config.yaml
n_layer: 16
n_kv_head: 2
norm_eps: 1e-05
tie_embeddings: false
warmup_steps: 0
decay_fraction: 0.766
batch_tokens: 16384
Each number is 500 + 40 x the weight over its row's rms, rounded and kept within 0 to 999. Layers, rows and columns count from 0. Numbers have three digits each. The size before them is the row's rms in percent of the matrix's.

# layer 6 attention output, 64x64, rms 0.242, rows 0-63, columns 0-31
103:520538520419505484473475450526544412463494538492533454506469449430495518563529530490585450469503
089:521521502521538476502417435418448526567515436614510508484499536484525524529551475484418537489486
094:480491450526494496531519517491478515572487554525494536502483627488582488490386535565505476492558
100:487437450486433585483504486525437566497535457524429423504474468472580449471499578454508423506473
105:536541453468461546433509539448556564504467493449540494550492572501455519558493533547490490533511
085:515505597513406570499504536502561452519541476549515483503522385511443507499567526471467463459494
105:540487580543542481445423550565532493468545422508521480465441456581449524488485544514556468471517
118:489516437516415483512503477500515461549531494515507601554510395443483471461481468506460542457522
093:524488446538497440569463467507494491508522520422489497453519452548472388459555514480519504467481
103:542531477439558450501469509463505491543484505485518433550498470548563516524458527484593533457426
100:536520512543468498501435583466514565477538549450494454534433520562471482518536512464470450531529
095:510510453515621517468434509465446434529435509510482539540509498541506552503487494502516497567459
087:495462485507553506489494500622504458484489513478534528434510415512466493465498435475484399546508
122:440508531494555604557489545492450482461502479564462490463539494535486579453575449490470478551523
093:516488499463523607470429535499512510461470473502482429480502532534452518513493486510461437492521
107:528481537495477546536543435497439468528519606523522547453508474477483547464596484469470479529530
093:517436499534520489587494573430499502472547565495417552539454512503533529519494468520453516476541
110:493466496534488578573517570586516500480471492491497394492444535511498426502468495562490474468513
098:482518483517399537528470520495539509482476530479499529434483513562422506412541502571464477468581
101:462576528496541473393451518511498519453461407538542487463516468514437500501539473535555493504512
099:474586515443511587556509528472434558510569419557509453481516532492462521492569443586500519498498
103:458551494491519534514452573429501542404504549512467509487578482536461493509502470454535534499532
102:516514596479469518452552412512523502491498505550545403489483542480516599542498456516501535432587
113:442558508453511502492469579451528571474582535438426472513559578476514459538447447492507547503505
100:523557466525514438536527509564464515548597473526536578485478451528492495462486495476427414551530
110:545528577495472508513526565470622484530470510491491441428482540512444493593591447528489472498578
111:506546555401484501526510548505528443507506562515497453472473519538554519414466448443484483512465
107:516514516589486463425523404470459500476463419523444430495474552545517408482452508540487467477482
093:574454476527431497483429536477550476439531596400548479547469540521458479525525532562482448469550
101:556490459452537432527569438565514422466525535466548448563436487510566548453527489522533447557437
099:451408549547583466530492504484480456528482555529556551507482491464516546520519533474537512440488
090:430559488527478507519508507525460446525466492569514514396542503525579466476608496561532425512571
090:527519598510544528499487526514465503471508529527551440419485545533509506477507478543583448463573
096:482462532499486502538407492510559415482458522459538473501552585443471459475491535498440485503471
103:480428433455494489521599514569566405460526457533480566431481457477514501537537506582497424485507
085:508550459494479492519525457485558473533497557438481444523461533524489518591541472535480406481593
120:494445574556529465467442509506459502470452519464513462560464502520500501548507458449427616487412
107:446521471492504425462486444496457522435520498534512444506530491525528498552510510493445488458456
085:504455509583492520487495535492540490579495574473583529469554533557465472490517479423448380516591
093:568514470476474487490557478563517494535544483444598489545555582514574519576486505535438493560494
093:507569598557437476504549526556546477534512500436535472585440449507468517615455483526480495436565
104:491520504468525481550556392517421443444483485532509522522457451456532500597545575449465517458434
100:471532407476491451465467512548530547453581424518523480469562463441488415553513435544486429513512
090:535460470456468551466513504486517472449558525518486493535587554510525534420523577563496507578427
110:479497560544467533433551500563522444482497534479460509470494480557522483484485499494557579479550
104:386502530524483450509404526503421563506434526566541458522460441488572574501515513471529521443500
090:556428519508494576472479502471472523451561450538470519514481424474472573479513476506517478476569
109:446556519474470469506444484580509455468509522448528583479588500449542429552467586494500515483485
109:518486505415487456501511493474560457524428615492508502484445471481491519478485451467523485479460
099:500483503553530458524603532485492509568430532488498631464441490557509472500437548454503435511484
093:492545503494477472459446499577410501524488562445568504483488504532515472528550523545465446550423
102:538483546488451515393439469489522564522459497448513551471480592489520554521447509470448539509560
101:513579540462522529432568456549426436508514429531538538490508475494509510499498494636563499454513
089:537464481428485587538447489546486574469496516463485512397476455571489504473500482428425544424509
100:546521494449529557537538566498491538560533471485522543476438464499437472444460535482584470483495
084:596437511596559458515474505424486567445503459521477475484543531552500501574520537513517493499557
102:552466587467605579523521438510434459443515552478493491440562513438441490468524488487561482523486
093:471485467552480544466534434399450530508431505498455461498466513502430479461548505503554463480534
086:483498521456529439542536495548502510485449601505577501465500499499505486495458502480466430483430
085:424515508522517405536483589581526523542504540520505511486447468493522489530437490441519534509509
123:417487476514486466488549558482488565494496483492586504504533561504445450437418489537506442484455
101:549523427452500511569566528481516458504560558609567546490515541486449495442458519513482507539483
077:474448462557493491471444558481507486439507499561476407471520510508535438566542502480492493495510
119:584443419525536442531441563503504535496512493515539575476474505528519453493512582470524517554478